Part of a small language model's weights.
Size: width 128, 2 heads of 64 (1 for keys and values), MLP 320 GeGLU, vocabulary 2048, 3.14M parameters.
Architecture: biases, untied embeddings, local attention windows, exclusive self-attention, value embeddings, an embedding shortcut, capped logits.
Training: a variant of Muon for these matrices, 151M tokens, 4992 steps.
Each number is 200 + 20 x the weight over its row's rms, rounded and kept within 0 to 999. Layers, rows and columns count from 0. The size before them is the row's rms in percent of the matrix's.

# gate: layer 2 MLP gate, 320x128, rms 0.173, rows 218-235, columns 0-127
# up: layer 2 MLP up, 320x128, rms 0.182, rows 218-235, columns 0-127
# down: layer 2 MLP down (transposed), 320x128, rms 0.102, rows 218-235, columns 0-127
gate218,092,179,212,223,211,187,203,172,207,178,218,216,205,191,217,203,190,203,226,179,167,227,180,210,219,201,178,212,168,241,192,201,214,194,194,204,174,188,192,218,214,186,229,205,225,225,199,209,211,225,192,193,197,189,185,215,219,203,196,189,197,169,194,195,182,162,196,180,164,201,179,199,233,214,180,198,183,154,214,210,198,168,232,205,179,223,197,140,220,167,164,227,181,232,195,216,173,202,177,209,211,201,216,175,208,194,191,172,190,233,220,191,173,209,207,224,234,199,204,189,222,202,158,231,192,172,195,223,178
up218,100,211,199,168,206,198,186,201,211,233,205,212,170,177,211,183,221,221,236,214,216,201,179,210,250,184,181,172,186,220,217,201,230,240,182,204,203,200,178,225,192,245,188,235,200,220,224,169,195,223,193,177,199,190,193,195,231,189,173,191,228,228,185,192,219,214,182,206,171,201,179,178,214,218,239,170,202,195,187,218,201,205,187,207,164,197,233,182,188,181,199,191,207,216,197,227,219,205,203,228,188,238,197,214,220,183,230,216,206,215,211,190,210,185,247,221,213,205,183,190,174,187,232,164,236,202,190,187,199
down218,096,207,203,203,202,219,200,212,188,191,213,212,221,206,224,167,193,218,203,201,245,218,189,206,227,192,218,228,193,192,168,213,219,205,205,212,173,227,208,195,193,192,230,191,188,175,160,199,217,181,178,193,193,181,172,205,194,170,228,172,188,210,215,209,187,205,176,175,216,208,194,218,203,190,204,196,242,180,210,242,215,204,162,229,241,178,212,214,183,205,187,241,162,186,201,235,223,217,200,230,203,220,234,208,178,186,159,178,213,218,162,181,175,218,194,199,213,219,169,230,193,191,213,218,194,180,164,215,205
gate219,104,191,217,270,224,175,195,204,193,189,228,235,206,232,222,176,189,199,177,211,192,203,188,157,236,202,162,174,193,211,208,194,213,194,168,207,212,213,203,201,212,197,166,192,193,215,189,209,218,236,177,179,166,211,196,198,222,177,223,211,196,173,186,178,195,224,168,210,197,179,214,189,223,203,205,175,226,231,188,184,226,211,196,236,215,225,237,214,182,209,169,179,183,201,199,224,183,227,207,221,160,218,216,213,211,197,207,177,216,217,213,161,200,160,169,191,192,209,197,195,207,203,203,212,179,213,204,207,203
up219,100,196,211,205,167,178,184,176,204,198,190,200,209,227,206,213,222,178,209,206,251,230,228,186,226,188,204,197,217,219,192,175,201,186,237,191,184,207,221,207,189,164,185,213,201,177,151,196,191,231,178,224,212,183,219,232,211,192,211,177,206,177,176,199,229,202,179,205,208,186,208,200,175,211,216,213,196,181,183,200,176,160,223,182,212,237,180,188,205,211,180,187,213,173,230,163,191,189,224,222,180,235,208,227,210,173,168,178,176,234,201,203,195,206,230,170,219,200,229,184,178,184,171,202,229,222,194,190,214
down219,103,242,234,195,170,234,193,179,207,230,202,247,183,222,189,192,183,195,200,185,207,204,203,165,210,180,192,186,187,187,189,203,193,228,206,185,207,207,203,207,189,202,164,216,219,192,181,201,204,193,212,169,209,164,202,211,195,165,234,182,205,176,179,159,202,194,199,238,205,223,213,211,194,171,230,206,194,184,178,173,160,197,228,196,179,229,215,225,220,183,204,203,192,194,213,187,188,172,200,222,183,197,225,191,182,186,192,168,161,243,202,167,218,225,178,172,216,174,232,202,197,192,168,203,222,207,196,226,219
gate220,104,215,223,214,198,185,186,184,193,194,197,191,224,232,194,191,203,175,204,200,188,184,228,208,187,183,165,192,193,195,190,209,169,180,193,256,203,201,208,223,219,186,193,215,230,193,192,234,197,180,185,196,231,196,181,234,212,193,165,209,188,185,220,217,195,168,186,204,218,180,195,204,194,184,193,179,249,182,202,173,150,180,197,224,192,226,204,191,190,201,206,229,209,180,175,181,153,217,157,204,208,168,181,179,189,188,217,221,223,200,161,184,191,206,205,164,157,206,198,204,193,209,202,240,222,228,192,169,193
up220,099,192,163,174,194,169,184,173,189,199,188,206,188,204,181,219,219,176,196,207,192,225,213,153,188,147,201,209,189,176,201,190,193,185,179,208,209,212,191,183,222,185,194,218,181,183,175,169,185,200,206,231,156,202,233,180,186,209,213,192,171,178,218,208,199,179,192,212,155,185,217,218,213,189,177,202,167,167,206,205,220,194,207,225,220,195,170,205,195,180,239,229,208,207,195,193,230,173,204,159,148,225,205,188,191,217,205,180,203,214,211,221,183,190,159,204,188,197,186,206,184,202,173,206,245,186,214,206,208
down220,097,181,178,206,207,173,213,207,186,184,218,184,170,237,189,224,210,164,213,200,176,216,198,181,187,166,199,175,190,211,205,207,184,192,211,202,226,189,194,234,220,206,191,184,206,213,184,170,196,225,170,224,184,198,188,185,195,179,189,177,198,188,167,213,197,177,216,172,229,206,223,246,196,181,198,172,220,195,204,255,205,205,226,207,218,217,192,196,199,196,185,213,220,162,256,185,216,207,195,200,215,204,208,218,178,198,237,170,181,162,177,178,168,198,241,195,199,178,204,212,202,218,221,214,175,195,190,154,205
gate221,102,251,237,206,173,231,159,174,213,209,197,197,187,231,201,204,201,189,211,226,211,146,199,192,182,212,206,195,179,214,191,198,187,189,192,224,198,191,171,233,218,187,178,194,175,201,223,193,203,191,231,184,187,191,170,156,207,169,208,197,195,160,252,209,198,167,246,212,218,218,182,182,198,186,185,189,163,189,219,187,194,214,224,205,237,173,178,195,187,205,213,243,215,185,202,189,186,190,184,209,191,198,182,191,235,208,193,204,204,206,172,229,178,233,191,184,210,220,187,213,177,206,204,198,193,205,207,210,203
up221,103,241,216,155,171,197,175,231,211,230,199,241,179,157,175,193,171,171,211,191,200,185,234,196,253,175,176,186,164,201,211,190,203,204,224,207,221,180,223,179,197,211,221,201,248,190,226,222,188,215,198,198,203,201,195,217,180,214,202,184,196,181,202,196,212,193,191,196,159,184,199,190,225,215,200,200,206,209,215,219,197,178,194,165,175,179,208,226,203,185,216,208,163,203,208,216,210,183,206,195,184,184,196,184,165,204,183,219,239,229,202,215,186,181,210,217,176,236,237,194,204,172,198,223,187,184,190,190,192
down221,099,162,182,200,191,187,192,196,203,214,180,207,206,180,192,189,206,195,186,167,216,186,274,176,172,209,168,231,212,197,192,189,226,183,189,193,206,201,215,218,190,207,169,196,230,211,198,178,212,206,188,180,182,189,189,195,204,203,226,175,196,196,190,185,206,229,144,199,186,178,192,219,172,184,181,240,177,189,212,195,201,202,198,223,224,209,186,199,153,173,199,163,220,249,193,214,218,149,226,201,228,222,201,211,204,184,209,204,191,166,158,184,205,201,227,196,223,201,217,171,198,209,220,203,202,197,209,201,191
gate222,097,193,218,182,233,177,186,185,198,220,228,223,207,201,173,177,204,194,225,206,228,172,227,193,174,187,198,162,202,243,215,225,194,169,208,193,205,199,153,208,186,201,238,208,203,210,206,229,221,194,203,211,196,214,207,210,214,169,206,197,211,180,214,216,241,174,217,196,232,224,180,243,200,184,213,213,206,197,200,176,233,157,171,171,183,178,200,193,231,164,195,195,180,203,203,204,205,173,185,173,206,202,196,201,210,166,194,187,192,182,227,203,233,171,190,185,164,188,200,235,157,224,203,199,218,204,193,206,201
up222,089,191,190,207,220,199,172,192,201,195,239,178,149,199,200,220,231,207,185,221,183,203,234,216,225,180,214,215,225,198,203,200,217,214,194,198,165,177,214,220,187,188,232,196,217,187,159,225,222,181,187,200,205,209,210,219,194,183,200,209,156,190,232,251,207,188,195,195,200,179,192,231,217,210,240,204,192,189,204,165,209,196,205,186,185,202,149,185,190,202,227,196,189,189,191,208,231,199,196,190,230,209,223,218,224,194,206,207,203,207,212,202,205,172,178,197,190,207,166,210,230,211,245,133,217,198,217,189,213
down222,094,226,193,182,216,235,154,192,177,197,190,191,164,216,196,196,181,206,225,223,181,185,225,224,184,217,192,203,183,207,229,210,191,179,175,231,173,237,204,235,213,218,198,219,179,227,207,178,226,216,202,188,182,206,205,179,228,210,207,166,194,209,197,218,209,188,239,240,212,199,225,196,214,212,192,188,206,207,207,203,168,214,196,170,182,206,186,196,225,208,215,205,214,200,160,189,203,209,184,181,213,227,166,178,183,181,165,193,210,196,170,217,193,184,165,210,229,210,212,220,220,130,179,198,205,182,221,201,209
gate223,097,178,169,209,226,201,227,200,196,188,188,189,207,201,221,185,205,215,220,230,192,208,166,190,167,184,180,234,178,179,191,178,233,193,199,202,173,145,177,199,198,183,175,203,190,230,202,216,166,206,194,236,197,194,172,159,213,210,185,194,238,176,191,239,232,214,211,168,169,189,209,175,221,201,192,189,223,201,180,199,165,209,191,193,212,192,174,198,175,230,211,216,192,213,191,191,196,224,210,215,208,177,183,196,192,192,194,241,187,189,240,186,212,219,203,225,196,220,226,213,199,201,160,168,194,192,180,237,191
up223,103,196,216,210,214,189,198,179,176,211,178,217,184,190,192,181,161,212,202,189,193,208,212,163,194,213,231,216,163,205,208,197,189,171,185,200,182,206,223,183,235,237,203,212,170,209,182,185,205,163,170,232,230,179,220,167,217,190,173,210,205,145,218,228,198,182,214,217,194,182,186,194,210,202,186,191,235,214,199,223,206,221,212,176,226,208,189,215,226,213,199,203,175,205,212,229,186,229,168,175,206,248,186,195,175,187,196,196,175,183,174,202,173,228,191,161,184,228,189,193,193,190,187,184,183,221,168,190,178
down223,102,190,185,202,216,190,214,193,212,198,178,192,222,194,176,193,184,215,185,211,170,207,194,160,201,182,200,231,192,168,211,220,182,179,182,201,205,159,244,153,199,198,166,171,192,189,209,205,177,231,184,200,234,195,180,199,193,195,209,210,188,173,206,235,223,176,249,188,174,207,216,205,177,231,242,179,203,184,200,201,212,190,186,163,230,191,205,191,204,231,220,228,197,217,223,199,203,237,229,191,206,216,187,179,193,225,201,195,194,190,187,208,196,194,212,211,231,184,206,171,207,251,160,181,232,186,191,196,193
gate224,098,215,204,194,170,180,178,192,229,189,191,230,218,193,175,167,211,195,197,177,150,202,186,207,205,243,219,178,202,191,187,232,166,221,237,223,180,236,197,235,227,195,208,191,179,198,167,194,218,182,169,206,207,192,203,225,186,206,166,181,209,225,200,179,195,194,223,203,201,222,221,182,174,219,185,196,206,192,206,220,179,210,182,190,230,174,203,202,188,156,229,184,220,204,212,170,237,210,234,162,199,233,180,199,218,181,164,175,215,194,197,203,191,221,167,213,187,184,202,190,201,177,183,186,187,183,210,196,190
up224,102,207,183,217,191,172,196,189,174,178,195,217,217,203,188,171,179,201,210,230,196,215,206,225,234,211,188,225,169,257,218,194,211,188,181,180,227,176,191,215,200,209,239,200,204,183,210,235,176,235,216,168,199,179,161,170,202,188,186,209,224,235,178,223,185,205,189,184,185,198,200,214,223,182,236,191,200,162,172,167,186,197,200,225,214,211,191,211,158,233,186,234,200,190,182,211,173,187,198,183,212,190,193,198,203,186,229,216,197,202,166,227,187,178,227,195,182,228,194,172,229,207,214,202,178,205,218,208,197
down224,099,201,188,210,229,200,196,215,198,199,189,205,238,199,191,211,219,203,218,189,209,190,287,201,189,200,174,219,208,213,163,187,187,216,202,188,218,205,187,208,161,187,199,187,224,202,220,206,208,213,227,210,179,196,185,211,222,211,201,231,198,176,198,243,193,197,182,209,208,254,196,203,186,233,206,119,197,199,183,198,161,211,215,170,237,216,196,188,227,215,175,185,196,195,211,194,211,202,171,174,210,198,197,199,216,178,198,206,204,196,196,223,218,223,195,209,197,178,201,217,201,225,210,218,225,216,168,175,208
gate225,093,206,199,212,195,191,207,217,180,233,190,206,193,208,188,217,188,207,222,197,177,156,189,207,174,189,187,200,210,232,201,208,219,221,184,217,192,200,181,183,173,205,196,190,204,191,202,225,218,224,192,210,178,178,186,193,209,167,219,238,206,186,214,215,189,218,241,182,207,241,200,171,191,194,158,226,162,197,228,213,228,233,172,228,215,208,191,188,178,195,164,192,210,195,204,183,198,192,171,139,195,172,212,229,180,212,176,175,177,189,183,228,195,228,160,205,227,212,218,198,210,190,181,208,200,214,241,169,184
up225,105,233,200,226,223,210,191,198,191,210,214,187,168,189,206,176,192,210,194,199,168,184,221,191,231,208,187,202,182,187,177,226,233,206,182,182,187,214,174,159,183,194,204,206,186,204,223,209,228,211,189,171,144,217,228,226,186,196,176,190,193,205,228,183,174,236,148,192,209,224,178,181,192,197,194,197,210,238,189,207,235,187,239,189,205,208,204,178,189,188,198,169,180,192,229,208,228,215,236,199,224,198,201,191,185,219,216,187,196,187,190,194,197,208,190,193,145,236,194,202,227,223,166,180,184,212,221,200,185
down225,097,188,174,189,213,152,210,225,225,191,198,206,202,181,201,206,203,163,193,179,184,208,239,223,196,211,217,192,196,199,243,189,181,196,178,204,242,189,188,205,222,208,213,204,223,202,222,182,191,193,204,180,217,211,220,211,222,229,181,203,210,166,182,193,190,172,251,188,181,166,229,214,216,175,203,167,207,195,240,202,217,191,191,204,215,213,217,209,236,214,223,192,208,222,191,186,208,219,173,214,192,175,228,203,191,196,187,189,178,215,153,163,171,183,196,232,221,187,232,205,168,187,174,206,204,210,225,216,236
gate226,102,192,206,212,214,198,189,201,192,192,190,221,191,199,174,200,226,150,163,191,216,221,170,214,193,199,181,144,212,211,214,180,191,186,202,202,210,191,186,224,212,194,192,225,237,188,202,188,179,233,161,166,193,221,197,197,188,183,154,200,207,188,224,199,215,221,268,219,243,182,198,194,207,171,182,171,210,185,175,195,204,221,217,220,211,207,206,196,229,191,215,188,224,229,189,202,213,192,196,196,169,205,238,214,174,205,193,207,165,203,206,239,218,174,209,221,226,198,206,208,163,199,192,174,206,217,201,199,191
up226,099,149,204,216,206,192,190,199,211,217,207,203,203,201,211,221,183,180,234,227,209,220,209,219,173,162,187,199,240,187,242,157,193,173,229,199,199,196,207,214,217,201,185,228,211,234,207,186,181,158,200,211,212,209,187,200,205,160,196,203,191,183,202,208,189,186,233,206,197,174,179,200,159,166,184,198,185,185,195,203,201,188,233,177,180,211,206,210,215,227,235,221,209,182,245,176,229,182,219,189,189,200,199,234,187,223,228,240,150,205,189,218,189,200,199,173,233,203,178,204,193,211,207,199,187,198,201,204,184
down226,107,216,179,216,232,232,184,196,189,181,172,184,205,196,182,181,170,210,223,198,200,204,143,194,176,215,213,170,178,192,236,207,175,204,199,178,184,188,186,199,173,211,210,193,183,197,219,182,195,166,192,231,199,198,194,171,184,185,233,214,217,215,212,172,180,166,215,215,189,171,214,204,200,194,176,248,191,228,205,184,199,165,200,214,232,195,213,218,176,220,188,223,152,196,188,193,198,234,205,196,206,190,152,194,206,207,196,216,167,187,204,239,217,218,189,217,231,206,208,221,173,222,210,184,162,197,202,188,181
gate227,104,200,182,205,212,214,194,197,229,210,193,201,163,147,215,211,248,201,204,213,192,213,187,182,190,205,209,183,168,199,159,254,173,204,156,192,195,185,191,213,206,187,211,194,199,202,196,224,210,208,215,199,180,193,208,201,177,225,186,206,200,189,199,202,180,191,214,184,223,176,195,156,213,199,226,207,201,214,199,184,197,198,198,197,167,232,205,185,181,198,185,193,212,234,162,165,196,177,216,192,214,246,195,199,165,177,172,219,188,196,224,199,229,210,198,178,149,200,206,197,207,220,159,199,171,235,197,206,239
up227,093,188,210,173,226,193,208,209,228,212,219,173,216,181,214,202,203,218,202,209,193,178,211,202,185,214,195,171,183,195,248,187,196,157,206,220,218,180,191,231,230,215,194,207,177,157,189,216,220,223,202,199,209,161,199,211,204,196,219,206,201,186,229,198,182,204,239,201,180,214,222,223,212,211,212,183,183,192,153,197,186,222,175,183,181,158,197,172,188,183,179,192,179,197,213,193,185,203,197,195,226,241,175,189,204,188,191,213,199,202,194,188,203,153,187,244,160,242,158,200,191,199,239,200,208,192,230,182,203
down227,099,197,190,178,222,205,188,200,183,195,222,177,197,234,210,215,186,178,189,191,175,188,220,212,233,154,219,231,219,183,185,213,229,198,207,169,192,227,208,172,179,182,227,185,199,236,213,214,200,182,204,190,148,202,213,196,192,183,219,158,188,201,216,211,218,201,183,223,142,217,170,203,178,208,224,222,189,199,178,198,228,183,191,173,197,210,228,206,203,241,215,192,190,177,184,195,214,207,178,213,198,188,205,215,192,192,233,192,202,206,229,187,203,221,188,204,214,173,210,178,183,216,199,247,195,216,183,221,145
gate228,094,165,191,265,194,208,219,217,164,217,208,193,219,231,219,190,190,185,215,222,209,180,200,230,184,183,206,203,206,171,163,210,206,217,201,219,181,219,218,203,204,191,231,190,236,177,210,233,186,212,188,202,238,226,190,179,219,185,217,202,188,198,217,209,206,209,200,181,231,182,202,214,236,165,198,172,216,191,199,209,198,188,191,181,174,162,236,197,182,190,217,203,182,223,206,183,229,242,181,197,189,200,201,205,211,155,224,212,209,231,238,192,215,187,218,199,222,193,172,215,192,179,173,188,184,200,230,174,205
up228,101,198,199,216,212,192,192,205,203,209,196,201,203,195,188,195,206,182,178,201,183,226,225,197,204,210,218,165,227,186,178,185,189,173,167,203,193,203,214,194,154,190,204,198,201,222,188,176,156,206,191,255,209,155,178,212,181,194,177,191,207,190,162,167,149,203,209,173,204,192,190,223,215,175,178,213,202,235,200,191,199,245,212,227,201,194,208,184,211,174,171,238,222,228,209,202,237,208,206,214,197,182,205,196,175,206,160,221,195,195,208,196,208,189,184,185,232,227,181,180,229,178,182,196,231,195,244,193,211
down228,093,174,182,195,173,240,198,206,223,196,172,219,200,207,223,208,178,205,216,197,214,182,202,226,192,206,214,227,226,188,198,187,194,194,174,178,222,208,174,184,198,207,217,242,211,165,190,175,219,234,183,199,175,190,190,191,202,236,201,207,218,222,186,200,223,222,186,217,191,207,220,197,196,194,186,197,226,196,179,160,220,180,162,194,187,207,198,192,230,194,217,205,164,209,202,223,197,213,198,199,185,177,222,191,153,228,222,196,225,225,233,189,232,179,208,246,169,191,190,182,242,189,196,198,248,189,231,212,231
gate229,106,203,189,201,211,211,213,218,217,218,210,211,200,219,207,213,208,163,188,170,175,192,196,212,210,163,171,189,166,213,194,217,206,205,212,168,176,224,222,181,174,208,167,207,193,184,197,211,237,177,208,219,199,211,185,178,222,193,196,238,164,178,166,192,203,192,199,186,251,195,195,248,182,215,214,179,203,209,191,191,219,186,185,192,195,176,211,193,202,221,186,223,193,235,225,200,187,162,190,154,182,200,211,203,200,226,167,180,207,218,229,216,219,213,245,224,169,213,225,202,208,215,192,220,156,207,215,201,175
up229,104,211,169,179,176,192,191,186,192,198,187,196,200,170,190,219,231,188,203,213,197,174,255,203,181,215,237,206,253,203,195,229,192,199,194,194,204,234,206,199,213,204,188,229,198,197,178,186,178,186,204,211,216,228,204,191,197,234,188,237,231,220,188,171,194,211,201,184,240,213,221,209,169,196,184,206,208,207,224,176,213,240,225,167,207,201,174,184,190,209,239,213,188,194,200,228,168,193,169,183,192,205,226,213,209,235,192,198,227,178,176,227,180,212,219,189,204,216,204,199,184,176,212,155,186,183,204,238,217
down229,100,211,212,216,192,164,217,200,187,200,187,209,159,188,209,190,199,169,202,211,201,185,189,193,183,219,203,197,215,203,181,237,214,214,212,182,179,209,214,231,164,222,176,218,213,227,200,202,216,192,172,186,197,182,212,210,215,243,218,213,214,190,149,223,179,193,187,214,206,199,231,207,181,233,218,173,222,231,213,200,212,220,193,238,225,174,223,195,207,219,170,193,147,215,214,205,236,166,198,198,202,183,171,196,204,160,217,161,189,191,211,207,185,174,214,217,201,182,192,220,216,219,197,221,180,222,178,163,226
gate230,096,222,203,236,219,178,201,177,178,180,213,207,213,186,194,200,205,204,196,238,174,208,190,199,207,165,202,209,204,211,176,221,189,234,164,186,216,230,182,195,152,184,185,178,161,230,206,226,188,229,166,220,207,225,197,173,200,223,195,196,193,175,209,174,187,196,182,242,190,178,192,224,177,165,193,217,186,186,196,209,190,209,178,199,220,236,183,208,218,196,206,173,187,179,208,205,183,191,210,188,182,237,187,213,216,172,223,199,224,213,190,182,192,198,200,225,199,171,216,217,186,246,203,211,250,217,189,240,195
up230,091,203,239,201,198,193,183,211,170,195,201,227,188,239,226,220,206,212,211,200,225,215,177,181,200,200,221,188,190,222,189,192,210,173,212,231,202,206,179,201,172,187,200,189,179,188,195,206,189,204,187,227,192,231,200,209,176,198,166,204,168,225,196,205,212,251,181,194,186,232,210,142,222,216,220,216,190,160,208,184,210,222,223,199,186,209,205,194,216,199,224,203,195,214,216,205,154,234,188,210,178,212,260,202,187,207,227,215,172,217,233,191,200,204,191,191,227,198,175,217,173,232,188,217,200,158,177,191,201
down230,098,201,247,181,221,209,219,207,186,189,165,189,183,198,194,183,226,198,152,173,227,187,177,206,219,201,193,205,200,204,195,197,223,175,220,213,209,188,193,188,180,194,210,216,208,166,185,197,235,215,231,204,177,173,207,248,187,182,192,222,207,196,227,223,168,230,186,198,228,180,193,194,196,182,183,211,183,177,214,192,179,206,202,226,219,231,175,225,198,183,187,171,212,241,221,242,193,190,194,189,164,205,214,172,226,213,170,208,228,207,204,197,213,188,227,204,223,194,200,202,204,229,207,242,153,188,194,171,198
gate231,097,212,225,170,191,198,185,201,217,220,180,195,219,206,175,204,176,176,194,233,175,195,201,212,206,216,214,189,197,218,231,185,206,189,186,246,181,201,212,210,159,169,235,176,234,204,169,217,223,209,204,197,186,196,188,237,216,196,222,190,208,176,211,227,194,192,186,185,179,216,172,173,213,224,217,203,164,218,198,223,228,192,205,206,226,185,227,198,156,161,221,228,225,224,192,226,192,239,207,202,177,189,169,207,228,173,208,184,189,207,213,216,213,182,215,192,216,182,235,187,204,208,214,214,189,221,169,159,197
up231,102,222,170,169,177,193,181,208,210,207,170,196,177,216,219,211,226,219,238,214,195,180,209,199,199,178,175,184,196,214,207,212,232,249,185,216,199,201,222,181,193,191,219,217,200,167,181,223,185,196,203,202,165,235,206,203,193,204,214,221,199,204,243,175,220,165,218,243,213,193,222,196,197,175,211,200,241,208,213,183,214,229,202,198,236,187,212,207,241,179,158,225,197,212,203,191,202,229,201,187,189,207,213,206,218,179,180,199,166,186,207,185,217,212,195,221,207,228,188,172,228,213,217,203,192,153,221,233,214
down231,101,200,233,213,233,232,196,198,201,198,213,188,201,180,215,182,188,148,194,211,208,228,222,180,235,200,191,197,199,216,200,194,153,172,215,189,193,175,214,211,193,209,176,201,203,233,233,151,198,207,209,199,242,213,199,200,187,188,188,194,230,184,160,224,175,209,197,170,200,204,193,250,175,236,198,165,193,210,204,203,232,196,223,185,198,215,165,178,192,230,232,201,177,182,189,198,193,201,211,209,189,182,212,187,174,209,208,249,194,190,185,172,179,203,222,194,199,183,181,186,182,209,219,188,187,214,178,163,182
gate232,094,192,189,222,197,201,228,226,168,179,183,176,169,242,175,193,179,202,225,212,199,239,205,227,192,205,174,215,209,190,226,180,208,206,199,215,216,158,152,183,181,206,209,172,227,221,189,245,165,209,162,185,217,176,190,181,194,196,228,233,230,200,205,219,199,206,185,185,217,166,205,184,199,222,207,180,214,212,191,203,187,191,180,195,215,224,206,197,189,224,220,156,229,199,212,166,182,199,194,211,188,157,188,203,189,212,167,186,200,198,206,191,198,234,250,193,216,211,216,191,207,198,215,182,214,226,199,196,183
up232,093,224,194,180,201,212,196,192,224,199,166,205,184,207,196,188,215,228,193,224,217,172,215,192,217,193,181,182,192,220,237,177,184,235,201,209,212,184,156,187,195,211,197,208,205,211,200,211,219,216,183,230,165,202,192,195,196,213,210,216,191,201,193,231,240,238,232,203,184,188,186,178,187,187,226,223,207,182,180,182,183,201,241,221,193,165,187,182,200,207,238,200,212,212,187,238,200,168,242,207,182,207,200,239,206,214,185,252,191,205,180,183,200,213,220,210,195,248,249,198,198,197,239,193,191,194,176,214,204
down232,098,225,210,201,196,198,203,218,206,185,219,191,179,158,210,201,229,209,218,199,226,218,189,183,205,216,199,199,192,165,224,183,220,204,190,245,230,194,226,198,185,205,192,173,217,190,220,169,193,213,210,181,196,187,188,154,177,190,221,183,221,147,148,191,212,199,216,228,208,167,186,205,214,226,178,203,223,224,224,249,216,198,237,168,225,188,223,180,180,192,203,202,193,173,174,190,205,201,215,213,227,201,219,178,219,173,215,206,208,217,191,186,198,213,173,192,212,227,168,236,195,226,199,224,203,182,180,208,199
gate233,102,177,186,149,231,193,236,197,206,208,212,214,201,169,203,176,184,213,191,180,182,217,232,208,217,212,206,196,182,197,201,197,204,207,194,175,206,188,203,155,224,206,224,230,179,221,202,190,188,147,195,190,221,211,184,196,183,197,195,208,203,219,175,208,225,175,226,186,213,197,208,172,186,220,227,225,206,228,164,171,183,205,176,205,226,193,182,214,202,203,191,179,221,193,187,210,224,201,180,195,174,191,224,197,233,199,164,160,194,175,211,165,179,227,209,218,237,181,208,187,208,233,192,213,184,218,183,193,256
up233,101,213,206,171,217,217,211,240,195,220,227,145,207,210,228,244,203,236,219,214,189,203,195,205,200,216,210,203,194,179,191,197,196,223,194,185,216,204,204,187,181,244,190,210,227,237,203,206,200,195,182,256,189,190,180,216,195,203,220,218,216,180,203,211,207,146,228,236,220,197,185,207,199,233,180,212,200,228,191,183,235,199,187,243,199,205,186,191,208,197,186,201,208,172,171,172,199,206,186,192,194,203,189,192,219,221,197,217,181,181,194,195,169,195,197,233,177,206,217,200,187,200,233,215,202,254,165,188,184
down233,103,206,182,201,219,185,234,200,198,195,189,227,189,225,231,216,215,196,224,187,189,174,228,200,167,203,204,215,242,175,170,211,163,177,251,177,198,228,194,185,181,202,213,180,160,200,188,220,187,194,156,199,201,205,203,202,216,204,221,221,169,207,192,177,215,233,196,217,173,216,206,209,199,201,178,176,192,183,209,221,213,210,155,200,204,236,230,207,194,193,176,184,228,173,211,218,156,178,187,171,203,213,227,187,237,215,209,205,224,201,189,179,202,207,189,206,201,201,172,149,192,187,206,179,226,196,209,214,184
gate234,099,210,212,226,193,198,217,207,211,203,190,173,194,210,200,212,235,172,196,197,199,211,197,204,165,180,227,190,215,179,190,205,177,224,192,209,188,176,208,191,232,186,196,211,213,197,223,204,242,218,219,213,188,165,213,208,185,192,201,173,231,199,207,220,187,197,219,196,225,158,228,204,211,224,215,215,227,236,188,187,167,243,191,213,175,194,214,186,193,232,201,216,208,249,243,209,208,183,178,170,209,176,208,224,181,250,186,198,178,231,220,202,213,196,197,200,186,160,173,185,207,179,204,194,143,207,220,190,200
up234,107,196,185,198,204,178,192,166,176,177,191,200,176,170,152,185,149,174,209,184,165,229,189,219,177,188,221,190,198,220,198,199,158,232,195,223,182,162,201,158,222,183,218,227,192,204,167,215,224,192,195,193,206,214,221,210,225,190,157,177,231,212,207,209,216,195,223,208,204,227,169,170,176,208,242,214,199,223,187,179,202,192,200,210,185,202,197,196,182,198,195,183,184,197,213,206,168,186,200,217,172,189,196,217,228,217,193,197,170,220,185,222,175,196,197,217,237,172,195,222,194,218,220,185,211,194,180,209,222
down234,104,222,190,190,224,203,223,216,195,210,228,197,219,200,192,205,172,176,190,213,216,189,243,201,223,246,174,186,181,179,178,195,205,224,181,208,184,259,169,230,175,200,199,198,194,185,190,200,179,201,188,215,192,191,235,196,198,193,240,198,185,205,214,210,203,205,166,207,209,189,222,197,189,207,165,195,208,187,211,232,165,217,164,186,194,211,155,201,229,166,196,211,175,194,167,220,217,190,179,186,225,206,186,206,188,185,199,222,209,142,228,213,194,229,200,181,189,227,204,220,201,216,236,204,182,187,227,191,187
gate235,096,180,158,225,213,167,166,228,197,204,220,157,193,201,162,209,233,185,164,233,196,172,220,189,225,215,202,229,247,192,196,228,200,170,196,211,196,207,200,183,174,215,205,198,217,183,179,209,215,238,204,193,229,184,176,215,230,172,204,192,206,195,210,213,216,177,183,176,202,181,190,226,219,225,217,181,230,186,180,221,207,205,161,227,198,200,223,170,168,187,192,179,223,186,219,198,186,191,195,217,208,207,196,233,206,213,192,183,228,181,226,190,176,209,241,178,196,203,214,216,211,229,200,213,175,212,194,203,198
up235,100,183,202,206,218,184,190,207,178,176,235,223,179,237,201,175,206,170,239,220,177,141,227,176,226,203,201,204,224,177,196,220,234,203,227,177,203,193,225,212,207,192,203,200,215,208,183,187,200,204,185,206,158,209,212,184,192,202,185,244,170,188,232,222,203,198,202,240,188,198,191,176,203,208,217,209,178,169,170,215,229,187,207,198,193,203,225,164,178,220,207,183,192,199,214,194,185,186,201,221,188,177,187,188,146,199,180,191,191,203,170,205,189,203,210,185,158,179,206,187,178,192,216,241,221,187,180,180,196
down235,096,207,199,210,196,194,246,174,235,201,188,170,218,190,203,198,186,238,207,187,197,215,166,206,202,154,198,191,196,195,212,216,204,199,233,196,220,203,219,234,216,189,203,211,193,202,208,220,209,171,246,197,183,191,216,200,214,188,234,180,213,223,157,229,170,221,203,214,230,199,176,204,185,191,197,189,182,200,215,175,180,209,197,179,203,175,222,208,218,175,213,205,206,224,181,201,173,229,195,172,200,236,225,172,256,176,185,213,224,198,198,187,196,244,172,154,224,205,202,207,205,189,207,188,213,196,237,196,220